Part of a small language model's weights.
Architecture: rotary positions, no biases in attention or MLP, untied embeddings, normalized queries and keys.
Each number is 500 + 25 x the weight over its row's rms, rounded and kept within 0 to 999. Layers, rows and columns count from 0. Numbers have three digits each. The size before them is the row's rms in percent of the matrix's.

# layer 7 attention output (transposed), 128x128, rms 0.155, rows 22-31,54-63, columns 0-127
081:458474469514500514511536477456477494518460505527452520508484537503466482523508501480516456465542484523494480472510483532508497502487529499497516498503517519487469538451464508552541522457514559480480523516524532465482502499535480450519528462521488513509483511529545518509512531497512480469465502535494507496509463512508502488522525506518479554514513524523480546505465509520530520495492
074:451483450491549500478517544544489514512535541495523514477488510518521501504524459461472499522496489509548493548477481488490472496494496482491451519464533536539532525504498485515497500485476508486490540517492482507525488489527471458470524496519504572514492537496476493539515535472444493494486509491522474491484446479485475555496493491543492474514499523510489494486477490489521520465500
081:519480515511461498526506446431505464497509510538509522515479512492433518505501490544524461459501506491466489495483504496447532514489500470500518489524536493470476463470538516477456499517504529505529489492520519481519553508500506499485505502473517463479510488507525497460533468511540498487493526523489522494486517504519514469494490474515516536514518488501511574497520543564524471503485
073:493535528519472502534496454463500474533480485494431499559507488495470458473504541514517474501501467539485474467527513528486528534536522506497537458511506502477467481466523543515523518504520527499517483493523510462471513495505513511530500505484483455507502497509541522455479470526525500484466472522483529511515509492528502467494540482523495549518489499503478545527487529523450504519496
074:525490519490493506486517498432510492508509519492508511451508471531481481533558470539507469485504545479538507500488523478478528499483507480525499522493504489541489480492551524464489494535479500512508543526479501482534526501430508457492496520501541470493500504493509465506567488490510521507533556505509515481455496535458491529517495542489507495498530488499487513465515463519516475485458
084:487526500515501562469477465530465475478514465550531487501522515504478530495464491508502506478522482500482503557540491545535529500526487478484521506491506508503509461463436524490463536472517447519487461483511490513483521477506483482509524477510501512511501500492499476443474500526473504506485454521463474531517491452504495477483444480484513489494500487509512514535516498470495533551525
069:514485511513551481507498510485460528466496552454502490537477507479516552478467504460500503476533488510460512457473507534507460511507521487494501489500464501486504535478419532504500489456521514503440502509517510476497486533537471526516511472537491512486481514495525544492500530492491474501453519513500500500526471487500519465496502503526462515483466533526493490477462489506512564510523
082:518493488526492567502473465483500479465475459508469530478523505495479552522545489487470509510545474490488522527532507545515540522534489505508510505478504523507491504512494518502483491517503445466459519519452518517497505500488518475508499539493537471479481485502528472477480494530438487539488483470502543478526515531539503498506484503493501475481525438491512510476528464444501520478491
072:491468508492478509474477512542467511473497534459460503480572505531508520488506545511501496505495513445501514516501491515499506486533482531517473520493462471507467535508452548460482519486505497494521514549490480488485507527515497499490506460511548569482503511510526512533514530521507476472536493514473497516528505516433506496479505544516513487505490496470537472503492439467479512493488
081:531573499474509504506510498520501495500492493537531515543500520465507539531461544490505494503474463474454503503516459501514439502510471503488519515494489489493488492516422508521482513506529480530499484494513477458504544514519500509524501503475454514467496487500511562510465496533525479500520498511500484548533526463509506512473483458463491498510467537495469516479475532493521527547501
077:486529484495493518480505495514506506545502514538480472551468480497503530476544503521497452482499449468464488455536477536493452509493499464485544533488484535501514527487519511564495511483501515451513520497504532493512511492514509466530509483477521514492483468564521471543465535505515498506508554488494498534451510501513508470524511538469477509531508465484513466487512511483523512482491
077:485521489515518501484499498507489506517481489515523479526503554505526509467501518503481475481477447473493490493470508498499468503485546503513506488486563508516517531490510481527500510468493499494471519488470506514481493490508534498566516458488489570491502509534501452562487546509460538489476558481459475491512514521480509460529486509512486518537538462474499445533511487485519495488543
082:508497532496522550515473489483529493508503521559518529480552501496466541499510523489495489491478485478452479536532480463470516452449488506531505490532480492501478530519474513491476491488507484470523525539536475501516516524499475486475489505499534521500494516477559539520512486504533473515476481520482462555454507467499493484499535481484519475475510527492553515467472542486502525527512
072:498492532480463475513492516484485491525524513496485491483510443497465507506509480498507482524538494538494479471531508549489505503507486490454523491500461512493480442526506511492497505530518517488512504518527462478512539515493479482435469520523510442500479523474524535423508466509517455502496468526511514521479497487502489528490530508473477494496451532534489545463480496536484504518443
072:502521489505568532460528470459498512513501521502546505520540546498483495504483536477505497532485518483539510549474515448505476462503515532540471524500496487506532531472469476496536495483494481497528477484460510487535469483491460494519508506513551493463504501500510517549533528526443513525476496510525484515541524479488503482501478484536505527461503490485523508504490471478470477529537
094:459498540468470511516499476515487468508517492520502480516473469523513573494519500551524519455479514513461521524488491549503503527499478485459532511524477510512485463486514521523466472467507500469461533495506508511463538510457495478478514476499507455498507497510477509466499548504503480481542514481479518532459481504456450507504535501509503489528527464484512484517532525475513555475515
077:499519526453496428490524515528470499504550550467525466516473479514525505495516512479538464516500543493514509453464477525543488502525462499439486521481480535504515485509530488476496498509507475465488483503514522492529543495475507477484497537479497462496502495517451473444514497476482464500532490508525539484508498480499496545470506532497493529467498509485492532490494454505505516477464
066:464481464489509504475518484549536517518535499498523468509484491528515512568513489531526518531514517556467557518452513540491484503549515504494493525492489510510493501525498451521534488475488499483519537521473509477535511470473468475518512452481514463472478486532515581508491476505506494503491485489546523486458500488523480484523498526532516503529482481495477458501489508479505511485496
078:536512436498485464474541503471509546454492515471511517507471523518506450505478519495521512470519531513508531484492516498518507528526494528504451522484515486475519459482483489467498499513478504545502441468469552474503488477520515511503515483519469481511518492524490430477490500507485538489520498474513523497554490500527509506501447521514499532513477489530469540548527464511511472505509
062:501553495479481539482479502511530439498477473539508553511498505472514513545478469457471541506483478492492474513534486510480505504512452497508493513474491455511487486485474527495493514527524450517497529515544517458470542504541471540511471528497485516492501488505485483475476466458537463519548479523485493474472472466502527495474512485464529495518502523512508551501497524494503516521470
# layer 7 attention value, 64x128, rms 0.161, rows 23-31, columns 0-127
068:526503487488483478479498491503531473504502515523446493497451441498481515512519506519514523510466528534503503546551508453474516478509466498491514520496460519451521467491483579495496464530520520491504486482479555451471519472505507536488496555514493487526518443483479531499515488496489494511475491498515515491491499504529510558500510504490532543507472509484513496504507497505531441511520
077:489498456493487496513491520484472491532509519420507444512516467473532495509493494488507508487501456521497535457518499524533510568560520514475491516493486504483464481474487496507514500531480513483500463514508447510514489487502515508496519476525493489418513556477490494504483491503493476480538504488477477515530491513496471526473513475481529487460441500494471515514536487493499526475461
067:491463468485507491507496467492455520478498489490496524511551526486531489485444475457502499485516509459472551484506495481567507531459495531512496510509496495538464505484485447483508536484488536480484508543513460531505488507475500478492498481463497499513503556501503502499503565531507519479537506483506495479501485501480502477515523484512513467489541498498463530515478516467514576458505
069:500536482507475552518504531492554464505488512471487471540457522453499496542493481491452533516488457487480461505462482546467519547491501465471489472469536516479486487509515536510455494483508454486509516521526521470478485502524521518507521538504472496462498485496468531498451441478492498489565483509498477484520500481495500509486475479518491495511469499474522513507524491515473497507474
072:542510475465501501510457517467465512517473505510508523500546517475536503486491525511533455493487465486516506500488481485473480451517487551459515515523505462472538582493474531487507505542512520497491479491505461504555525499469513522457476513492549521497489501459485497532485503553462522511465529483518501511496500516501501475503506469467511519474514517527512474473477486514505451528509
075:494487509504481494484479469487503480504486450557498537485557511479484487493497496486492515512510520494549494514498524505535535507574500525533501485522548520509524513470472518485492535493476546514489517483524524474489496477518519524474492490467521494503499535507506529497487487497474511493508519497531512533501554491499489403546481484504492519568517467502538526506466509487486509503547
075:478520541489501528505518471476538469479471545505512491526496511514498437527478500468489505501490497515492478477492523525485494446433538480495537506481526483496505507455495490495506488542505481499495462481520457529497489504507516468497479481466496518514498471475501461530516514539503537510472478503465494509552503464480488465512483463457457470507500515469531513488526493498472457503572
076:500524528531511514485509467522498510493503524495497481486482518489466537513472491491457476518504495492517459499437478537493483440517517472501503464461513475526552511523499498526473472467507483494503570487463513480488496507497480473483489509472516501555491587506485538489503489485460507518480497501465496513518545480447529454493493482491491496493567507472528490491491518505505507497503
077:505483537521509490511488466504432517476487504453493486518536478499549552459516500502510428501525496532517534483509512523494473487542472525481494485518504529501505509490482481493507499445460548523496486499524505543496488511488506528448507481493531503527494480521545467505495499509530495491444537497498503534474487530524464469492523487501460503460481463521518480481476486540505518489467
# layer 7 attention query, 128x128, rms 0.211, rows 64-90,96-122, columns 0-127
083:527482513492505510488513481462468539485485491472555537460500551480480470494514477538531504484522519482505500464492492526547539543501508509479544493512526484488480500495495444493516540540499526520468449475497517529491499498508518481530499504497468517509505484483516472484458491523496531484488479471488477494493514521544491479495527482498467494455518501527470536498432495480435487507544
086:526509489489502502526467481479480505466510508492542535469484562469468496500492455515498508501520522479528508444503509512512491524510512466502531507518524511478466484479526475475534543505496538464503483453535515528516507486491527471514490497522499503494471538469521503491487490539476510486508484444468454503505468525528486476521503490497507474493500522589481539540485489515454459506528
085:526529505504503500521490474494515528478492492504537548503501539489502507485527497504550502529516512526510449497485554528472532498520524502543495488512551462472486504446465484484542515496487484450489527531526503490504524478508500470532456490477496488489519516454480480472464482549495529495501520469505478516458460515489502467488504479541482505486480513538513514463462496463483460506551
082:505540501470525487522493460523488495492481526507519506480484528481520498496491507530529488526553486525501460498480575484437511488533534517531516493517510467466512516461469504509537499530531516514560511500507525480473477467550534485495465502496521504482497507466505485478483480500481512514488539491497533527488511537473510459500498462491516490528546489499499510508450512459516491556538
083:501464473481534478483506505464530487499499536488506487466498440511485471518490492500454506459497478477474508511531475493560466503505495509468482501476487514506541483513534484495464505500474526518482502484482517503517526539511536495464511491510451513509442478525545491501521512461479477485529478538499508469524504475489484509516480502476525463485501514475462497516581493537532465448473
090:530453481498533488490500495479517478463506524471534488489525488506498490510525516517514512473505510538489525464507478503517504473476503502491450511495479541486558498535527533493500514464435534527493458499490560504529459514457523519509495494482470530511476509519548488506497478472482472495514469504496483495538500458499470532574491502557510543497504480497496490472515490517487466469478
092:473443516484488461484503452518473498475517497476506503490506504472545481538511488477522519511481505513491541445471465490479516489503481524490494520475493492495539501545484489508501508430484528507485523509462519496505450468498507485482496483502527496525491530531540504505513536465504487563494509458473494464503469547490458574524460518519496508515511500498480533530488468479514515486521
085:508553487517448517542487490492481505500500489519495502513485519499522497472500473523497507565511497533528468486486534525487521530485507495506510454513571478490450508467517495465487492495520472472478486502534509512493507500487504469508521506533556468475534495517485472508461494547509497505470513469482487529460470516491542440498493551499485511503484539515516547448490493497497511547520
083:525451484485544471469491488462499515510487524490475490486516502503529512545521533509519506459493521519483507498493489484458521459500497488464491537514495514473534501551491517526523505457425521520500501497483523500504443471509485511496498513489483534525475557488530489539508516469482457504524468476530501496517488529490426513536479461506523481512498477497488483558492492464505511482517
091:508477475551550513482483533458481486497498519488483462507525515521477540499492516440496519450479529504498491495529519475519471487512495506474464534501489532472544498531481485511475476483463484508435498468497551481503458510485487531513515487493521498498452524523502538523510486493488464531498480553504470501502495468474486506553488492541507516536477503480515466537518521493540514514526
093:489422470540493477529487542503489504486428517460520518492475520482530525495551468496511511503507511554536498494486484508489522480468485477516542504506500505483495492536489540487510491447474546521475494497490489512505479484530503509539491494494497528477514555471506491522490487513515482478519496445474497525518474534530482498510456482485508476496497504521509522550536439530479497489493
089:493496494441503462469529478535483529536527454527501514487507503494507467501520517513495501513521482449492505484488519513535474519529479500535477508534460536537536497481500479511492513527526482509569525507483486495499486493506493532452526485511508502542477447499529479499500496469470454529499493484529522493493509535484435508473522496476466487499509501527466493542486535443523512491541
089:479534521463491498526476467537488515511525486504442496478505479502490484518475478500573471514475537488499506512517506486511473506501444477484423501542509471518522473499538529501494470480458509513533527526512559479483484558459524516487535506491497468528506486522515522507500518490489533527493536488477526486480501550486533520509491503532501508495512503544495516486500541471541508499490
087:462432446486518511494519468505530534495485518490512522484464561467483506526490443492507492470530448506501514527453481501507525480528514502531516525498457501500514481508495490511519510460464567537504516516494468509489504518547544518504522469478488496534475507479492509462491504504506548486491486485463514485493464524499514488493523484481493497502528476508457505563516475524493491469501
087:480470473525530508488488490424517476510513521444524504520522487531504478503517502535507475450525483485500487498478479504465557491503540530550499518446521524503499488472497481505518525550490482487446456492495492524499487475478490524515511489502497514512468556479486509501499494484485506501485454499522469502490488452479484517514521487554530509503485465452482469486472494487538474466471
084:498515506509515516517479496443456530469457514488532553527509494495505512543496444500472486482478518481491502491501477506458496501495466530482522457466526492511473491532496468512513510495468503489413469473494539503482456512489508500512501510490504496533526484508486502498474495490523525507480467478442492521486476466495526545564498525511463508483432479512505519482502496517517518495469
092:491471483554489487495539504507514473503520498452497463474486496497478499511514492458468562493495495507468500447528505489511484524467530507503505499519488535497492486492529508489519478476464525473480481485514493545528515549452519487512511520492481488484462554507524554513518546503515506474509484519450503518542501531501507469525490492490529451513508483539528458526503519468438535493500
086:463461480531488519481516526523490486517495515493465441505477495532479509495501504493463511489478504497473529512506492491529452497466451502473487512495463542547493493523528514520497463491507514519476495466503475523504517514453489544459507472512523495506473478558528538527561530478521472503500474534487512511504521488475501505537491498471528466525518476444491461517532513522496550488469
079:470511513464488502503454515528508505494507509482524541468507528473491497494464458473499518524511513474478502441491499503497477518488509474496504515524493526471531503476525490483552545470511503435552509474548467536531493485502520496508515501485499499535496486472565516479483530536491506529488488435477512476532442526498488490506513495491486497515482533547501500527490525495487486465553
089:515506511477493494508484491482490517483474509525550552475505531477486475476502478499527499519527527455505475482460519502470491505514528464535517489520530484472473512451479485494548545511455501440504496480550478536508518487531513461505480507485500478513489479471511476477492492523490513486486526424471475510502470529489526451508509502500489479504479528571478535482532509481494477483525
091:498479467528522501464517527492510500515506500490486483527494472529497499543520531513469496451507457510497523553494482494500506478518487515472486508479476503520551480536495494529451472482493516565469520501442512456469503515500502531476518495519498510500464488540512479502529521447484456529513490570526498454476516504482501507484498514503517470495524467448492490523512531514529496474453
076:515497488505505455470530515530538463509503501486480473504476480516486470518485524505467494485520470519495522526512481492519511463499457516461497543498454523549552456526494524530490486512509532558507520520462513473474509514525512514482518518505477507499478487536537474479526526472495472549521500567519519445518511520494490529511482484466510485487529477456493486527541506486511507478460
086:508509489495525509484503562507478480474475507533488474514475477509486549539506539527483521466483465492464510520503497511483465464498484508515500503481482509521509454560514485513447464489500520551472516480498548460443527545518504524458497521526465505506524496527524516478530516471513481498522473545528503461488532475507527505511485517485502480531521469489530484483543514538499496491472
091:492469524456476521474493474507473514464521494538527503523533493475516514496575501521511501540514539473507512457503450532496538477467526499516529448469506496501476547476510493506504534509533453505512488515522485501551483501455504492510507473450515518556503523483487516512498512472495538519469483445471521510509519468500516504448537484523482523477491486520491502481489509497508469479495
092:515509494528554498498483549480498483520537509497482442541523473538455506482467533489481465450499493509496490494524551494553456502506489504484469522513467504499541476515511482494468493533522479504481486493506538509477467508505488569479528496510454501508481478513518533510491496511497456492521479557518486473476551438467483495524498482498518510500494491473505484488509521494517486523460
098:497447479538515469459515508509511468557529489437510480508500467531528478493531534516478503479494486514535484507517449525535554503520507555535513493503473536527529484509501506476475506501500536569488505508500523513491507502498540520478509479536492531472464488473492498516522465479489492533548515516516499491479486508518472536488490511505504478472476467509496503534532465539490498478463
085:514495512488509465458568472533531472526523474511493470484533477543562474492523550503464498504497511494503525463509460502525538505466498516501495533516478538552527515509527492520489517499520493540529516473477518508522504508489471504464503486494543538494494464525532495520545519451479447531513494526534523447509491481489467545498515488492504489502509490499521471481498502489506525501482
086:471477479470513496507525492527488504490504489545523531487476550491459501512496461510498527464526522493480499499501460498532515508525528503518529516499473523504489482531459468517492477478517531508501537495507501506493569480525489481486490506488483473540493530511508498438494501477473484515500486483508483552494540495453507530514520577502498469523514507462469497565486479495492460465553
082:523473498459476484538478443497474533469493493485505494483476522501497490542493480494499488496539549443486484492468493520534536509531473476501539519553516476497445475516479489490543512503521486520490498509531486527496524492542494494537487476522484468531511485498485509451465481493503505457494468458523476520491514536520472493514493496478519479434515526500474516527468458481473472516511
080:493525501470508492527516474530498476513492534523471551483459536489479510496523486493486511500492537549548476503527506482521515516523544509510512502481542522484526442487487498476528495466495526518520532502497520490481558435506489471509468538470487467506458540521521462464507467502494509533473533545518505525507551520489499509493502540532519486530514514495490485547491525507490468515505
089:482554502470478515528510534498508471516503517538485554508486531468485559470490463543494508500489487519550493504489517475458490476500522527505483504491506476466522484487472499502537511490518489519515523526490505472480527452497469512472513542511507478458509507566505477471493510500487489513467529512524473492515537523426499494459503502527531519540493496472527457463537520496519521508513
087:524455495534518490493485442505508494466506488459507465484526438536495469526489497484512511498536513481451515476529448546512493484525485477510511492516477506518463517508504531523486479510484523483486516500523501520530476533490543491521506453499484522536520481467500532527497474523481512452549471476489544508511479498561484494545500462475487500441492501524487527496497481516493514475479
086:508437473552475455503506440479518464471492498472545462478500485519523481523510527480526506492548533526465518458502450538526512505528547513511522512526486527535456517514504514512506485515499535495477471493509512539526494485500508494501491461472501516522502545492518509503490496513485510485503459472509525509505456517549475511550508491500506507445514494509480554518483477480481491478484
098:495436471524476481454473521473527510474505464460510467499506454522520528541527527473562505494510502472456509457499481510483486475497529516494502533519485538526497503550524502495515470520518488519475490504505517502510479513476483514486534497477480530541488499518534490531481507506503484515488465470478514494485443505513454511551454507503513502440520496536488532499460514455491510502489
086:485551505491470514512497510527490519506494488521534519517477537517491507457512459533519499561517505507558493521457518495487535527477526524520511471499517464470472529467492460469545514501520478487518509557518482518485502509506491452498471514522518476496524497517475459485510503505518524487479526484504486549519463518471555441474502564522505518517489541482485531511509490484480495517500
082:497471478542499477477508531492516493498502524483508491478564490540537491505533531554518509476475494547487539507507456489476492440496489512463466485512502520502517504558468514521497482508470506532466499482483524519526463487503481512517518498495524532509511545537541501543504507439500441544529472514476476464508515510526477506539509507481546487479502516493501524493478478492523514491496
087:517512497552547509500485538476512493492485535509477433517549482520490489513497515476485515449511520509482509482496549516516516502473495497471440489488505495525555492515522501507466480489500515545433498525498507491502471503490516513483533497482479506496484508518517507507522492472502489521534526596509487478505524469506491486534480475495547498542466506463500467528526511523532508474482
078:495475509539472478491490525502509470519481545502563535494484518528518515533536524521503494503492475531513491506471497508479469472485492537499480510530475523512482495518459489536504462443480548492460482525498509522516524489526485476499535495498519500511503525486523525512489519484498501508529517497475478471512489504534483494579509528502498498444498508457471520550458509436532482532538
088:492502482490521490510500544485502491514533511468510469503537484523476475501507478527506481463498434485485483486540507527486510480487519516543471477497462570527528482470444486503462481511463491468502488491446506545464489559519508507483517490519488511509486488506531504513511506482468520481498502490522502473455472491466504495545513507463481485495518524526563516466534546478498535497510
092:506465526507484499489516508532528503472491501508445468491564486476515514502479479463527460512478538458480508463450512522531503521461484482452491478522516475480520507546523534490505511514502474553526522532487463531524453494496483525494492485492500491530499486530505527539494552543518525490509540461505506470527483503473520476503516483522491533475502513537495503494485476471523512470454
092:489510507511487493529472509468513488538501543509565496485504514515514551565497528498489481506484500503465533485462507492481541535469515507536524498481469516540486495513494512541526504457503555482462537465495522504518499495502500446510478416489551519502509514484521528497507467515477473512536498513466502492500520502505493505526514489487503482508482487476453488466461528465509478528506
103:483514518501492459532509462514479476455512446525522464491510532495516453478509497475541502501542482515428505463511470509489503517474481518500507499546512505519483513474492491484542512538541485490495474506462482522497477485511495514501451505457480491538526507495536551453471500485499519523470487486534505503502472534550529537460505507483484493520520524521533546511513478492465524490509
093:465454495509479461499483480514464509493512482509547489471522516491529447497510507492544487498496507478467513484477490515480543514499540511491524501498520516520499509537523478483525492520533457460487489495452485515490508460498493499499439507477522501532510532484511544485510516447549506547502494488501523513506458525504532531500501543514489530517536498519471548534501448480441497462503
080:533471517464494490529520497490499514452484497470469491503494520478518528558533488474520495496506514474479479491523447529546520516498486489502514499532528481537447470518482538464530478452487490506467452506526539517469480479491501522500506505515545508522480514554511485508494471510497510453485468478544485495495513506515472497512480466493520445470542540497490501498478492453473536524502
079:504465477517518523487461502501493555480477477470503469533535462475507469481514537509511482506513509464479537484520493518517517502470484464484500483477492497534480517546518492487481508510510466490489458486487494492500441569467523520512511459495551536532516468478488486561502508499520475494482453464475482489486466484547524484501499454475469494469481494528492499468479488475510528521486
089:512489500492467463537475450516508532460503498499532491493512502525518475515495503491542468531564550455438508465481481531499511516516495460497507527535497471530482526504483500487539509495537488493497508514525474536522484494497524508540486463504529492548520485470489514492493473504485515473522486459495495510507473518557487495497504479454492473438524540523475524483458486471487491514514
089:514495485452466491507476462534452532479501495510516511497488524525528494513519486519533477551548569474510476502505465523483532497516498465517540530507512483514464498507459483489539526518539471498537524501537477521530527471529520490522470486513532488529533490484471458488473487491508520493502500462498492494499471550522508490509513498472501485438519527529509517521493471464463504525529
085:481507484522521514488523523454504497520496486469489500510540465516532498515511517502495512447437433539510509514504482488497487498469482525466479497504507499491541528503543515486444494499465512509474453479487546495482468555455484526484545531509503539463499490515515493527527512496516459517486506512478506456472482474474516519503487499516506514535490477479538483471524524522515517459452
092:510476508553519480494513514471525449490503500473488458502549476495515514518470517465521500454522457482438534470484505500495478471486476496446482521511494530515518499509532539528456473517502484512457506502482536486506473508459483553468532502460468516479473506531536528517469533507498488537502500506514499460478491482488473528514492465502497511498512472512499494486525513491547546470471
087:489484444478539516514495539453497504519518516496483464513535466497520475502522502473433513436427488529514490495504508493510489509478513508476530472465503506488552490486549507486488504507453486527490441455475524466517509473464501509485503524492517528475497505511523517535523503473523460537486472516516493473502495497474511521489479486534528522530508468447499477499526514506493515473496
093:534475485477502519499489472518474540474477485503478495501462499513495470474543481476518472495483547519475484473550424551548496487506526488517509516505488476472457478476476495501523493482529525509510484511526447507485524464523520477495489497487471484535510515474477487489468474516480544448494491474524499494512503509552481517530467515479484499464513488544549532535538493510469487512502
107:486523494533537539482483542443513507510517525497493493517529483529507488515499505483451527472456455525509495502502544480472481498469486528483463454459508529532522503502518496500419471532454501512440489505511538505497477515476500495494533536504493507481489517532519500523529493493525497522524511543472503529512484457466512495493471523513516496556515474474497505499527539504519524476486
089:526526514522536524502484530436516493499528518453493496509508480509490552562515472504511467433448478529510513535480485492485504505459473538515465489483484530488520488540514506515494488486474527489466511488497522497469489536483472445487534498473463512501484480512551511500518470517474497476512500517499532490467527459501490504510466490539497496524478461505529485494515508519504515484439
089:521501478520536526493516514483534485498500519491463489471511477517510550501477534518490489452512527480485540516478499460507483482501452481463497548473482490529515487566542534528490518470498477495494512480496522477531510508505512541493529503473493523499474502494474503520509539500468454531505494523542477472521539470489451507518503425533504490507488471495517463493508476549507508481457
# layer 7 attention key, 64x128, rms 0.177, rows 32-57, columns 0-127
095:514508481508521476502499514532513487520519491482442462512553474521512519524521530476496451526500501531507539495541500494486504501483495504480516521507492483493504542513563545506511491517522477568517522482502532517554462516461479465474498519468530529460485498512509548556519518522520501482508487490446506518483474520509517508510486438485519471512488464512508519459508509531510523496495
083:505480514513470513521532522537507523518476525522476544474467519435495518472477449515539493534491463447482475521485511476519474481508509459486482469484501499531553494470477505470510474480519492493547485535473437517493513498500527507514511530503496474544486488517476500489509520526494478493477528529525543475487524502443490489475533510489458496528486537521496478450496496498484523483493
104:496462501517536493512500535495531501478505499455448452486508466506504532506513536526476475469535476511487496499504493498466534476473491515453490474539500481532508499520497484485501464484511495521515463516452494516477475490504484510478544493498489509510518530512504531502506507499510473483520503503489547447522550534484448502527426458479560482495487510514519486443493455511495513511469
106:498481498499534479500533525525515505560501505549490488492494492482486546491485495473486503491499512477456487518488502475503535506514470512511488516511456481543496518526527521525498466517519522497522526485464510478512525537514516508494466499500513531515477500480523516531540568508487469505526494518529512499526535511457455522496496482450485513486503478519460524483401522514493491470557
097:504534497500473512482515535446492475496512482439467487475503460473510472563475469487525517477468515521521515472511495486543499511485549504500507482472517487486509495490508534490508570496456499491489454504496508500520522482444538487535513514464488502453496537505484488532464487455525509520486488485486503484482478507518485497505503484566494502515521485515521476499545495528489523465446
114:491506485505464530481499523451522491521522489461488510513473504496529453497479482485507517500432470536534519502504478464545483496483510543514503512422493518514530491506515509497460501509471506479459437512490473514517511489466528500518484504467474502498516478477471506539496487479544507527501528487467490527488484461488490523484508532507453472514518479500460507512553493538505505465454
093:507473481498536513504525495555503520540501468496514459531524487543505486514529533507448496491484473520500485480537487517517504524461488518555491500533474471534517527452482529504506481486511542507568495496492495495494510495486498507525485491516498571528553524476503522522547492509485501508490487522512525500522478529528466496448500472489469481501499477523553544496503507513457506510535
106:523464494518463457559502493507474494469506506466489497485452514499493484493520471482487472504480532525513456471480494517529542532506485474532469451519521473477505448483485517450501480497507518481465475497514497547469494511478503484546492483504482453518513482469526511490476501523549508456484523483462475531504485515533474486513457530476509493489492523555513541517504477487470516472482
125:471468473518537547467501480481480475564505487527502523506513498498497525513471540476526522462492510487516528483517492494511447503492518529487506528500471502536498540520541510521468500480463485507501480505486505471537550511501524505469480534450483562502497497515514536519538510468494490534497489506521517517493538508485457546486518472527475464518490454472484476490512533541540503473494
124:493499470515548548468518506452501506552500504505507491503531484545494485497479526501486517440499495504491529519526483473469464482511502534492507521479465535528502528534500505567449508498474476514483496475494516458519498496508485531461487515493507553479485486510491500531507527452470485540528473530518515498498512454500494528505520475527492469535520464460485459510486523548528492484480
095:489439475534572531481516492494507477485533483509467481516509461531481511500540507491501526462506525466498532490528463506498504497482480519471496528525490516550502520526548498540494455522474489537470482527474485510518490518475514494497468517476522545535504505503519520552528546468515479532513458511496520523512483498515461495537462506524496467504485478499477513480496513526466516453512
110:470488439478539461495494545543504505523489501477501463484512493518494512568482560494457475501494484526477485507531505533526484499511524513495484533489481464520535514491482500494498505481482522527531508464501520496538518496500491503474497565457525541536446501520524507490513482499496486505482472506478446476508541549472450531514489467501517498524499497487487520487478505510473495515548
095:500537477514498509540477490515471511514458490506485512528485489536473527467494546498473541507463554533526498549470509495517530502493481519496481496500464487485466487471522540497530482492488552482531523458535483527512504500499502494521486494508488494456491497498471484499531462527487470490434478511498480488471542495532458496462494470468515496501494552505563487473508525540471525504504
106:502476517515524504484534516516492484500485484517493542478517525502457523486495466496485506496499527499443501492495488522514478442488465493483527549475506473532497490521516530463475471517448489470513520535488512492491483523479508535526528539469513503498474492534467484482466552484466507537518459501557478485490441462457505539492474502480475469470537524465497514503493519530506489483538
102:447522468482467533481477487440535530502506499512537489457489514492537453529475476502518503464495496499512490465518482513476473513471544450542509519453486492553521501458486472513512539479502467444473464512502490516517529480527530483489511487483515501505528483482485487480490499459492518489513492479517489523512450517496493534468535536528469491522502530452483497518520525495505484470497
100:458492503484477529505458495451462521492525500479507482474499457511533443544481494503483505483499494498516477506479445541527462506472474456514493487509460534525482507502477502488512520494476490489453463538514464510495484479502475526514508477479526505513531433484453472510493460497496524434517499468501507465497515495525481500509494537518460450496491530477515467506499516530479521480501
094:503482506511493490454480528530491528485499515517493525477471571459476499480492497549502498502544518484492524520504501460501525504536495446530532464496486487526522504526473492517463506520501508474510534509459483462481499520508513451520531509471515477561450486507497485466508519488485470481499511495467523551496518514463514518518467505452468498511462512491430491494498533497478481510530
089:488522519501470507514528476495480503507477491515525543487433519475504509510503468498511524498503530501507442503471490516512481509500500490492512526496501516496465453482459470496541505483476507484488491517529509464460527469551481514474460505521457474495500501513466482431468447474502524520486505501520451491485523524517485493482514533540491472492535505488496491576462505485509446521478
085:514512538492460505522519498514490497485460492515490513476445533462489518463475450513546486513501534485495437494454494513504521483478487486494488508535512467490518459469506498463533484494470487485527494530504499512448538502510493505507473510519453462506496507511495512424492499535518513464457515494487479522495493516508481483442507529501483528495501529556509491473479455484456489486483
089:542485522493469463524504501491486526500467518489459533440437533475487502485482463493520497498510512480497446509484497507524494525511493498480492505534500458489508454456472524440556502468481515466504486512505486501469522492519531517526467544515470485522481484511527509453502471552527525459515529506519478497506528543519462507503479472493480517497509527521500494511485471486452482492495
108:467500474518548510474495527497546500514497509510509476506567467510495516535510549499457524483504465497472524534539529504472476476507549522496510507468472536524544548526510497522442494477501532525536518472471535479518509522507488487479524490509524550482501521519521488540541526484472485517520491533493541511511494493483493495516505486484509484508505457476504467482491535520553475526511
106:497519497473535533465503517505511507530539510537523532511549473505485508535497539472462496504481494493471494517521522504462481485514512537502496535457458534533531548520519503573456506512502497503527503476496493490550476519510467521443485501494516551493517504506511481549544547477445495533508483495508518501500496478462515506515519506494485505526496496494515477461473527508537485504532
132:462487489516553513478529530484502477516508493501498506521529469506498509523497528511479503481510486499464503549521501496474477487496463541493478515479472546502514535560488498540478468490482525546497518490478513464488484509539447520446515489491524550501474479512491486536520523487474473528508493518495552503497538490469470493528480507500508453501469458483496461502484544557535489516528
107:475494464553461458475478517522530521444490460450516477494481501489541488509542531532479481531518491560505487533488500481511518512505522448528538496483517482489513491515493491469530510522494548487486506458529483519468475471514484531546504473498513483512510535493522498485507465507547478453460502516472486495510496524515502514484525519470500519522478510520508478503490529497436505536490
130:463523499488561537452495513461493486559521470495503478512544493527516472516480522511466478434492487485487530490511474479492479478477496550513486507471484499497528531518518521541454494488455502517493481505483524489518511510489486491472510507469519559498493496510467540534528532474462496520489479509533527480491530488488465549506491505534508481516505449482505468477494471527537510483473
122:466506483509567491480527515502478489514461475520534472496548499543508467532480536505446531455512494509461481505538521520467524476520512490539507484475489514497506521491478479530468472488478528546513541487473510488517486518506490533468502496500534557504494513497503472536500519475461482489505465521509519497534438542502461519500469507478534495499482509484498466507461529491487504501542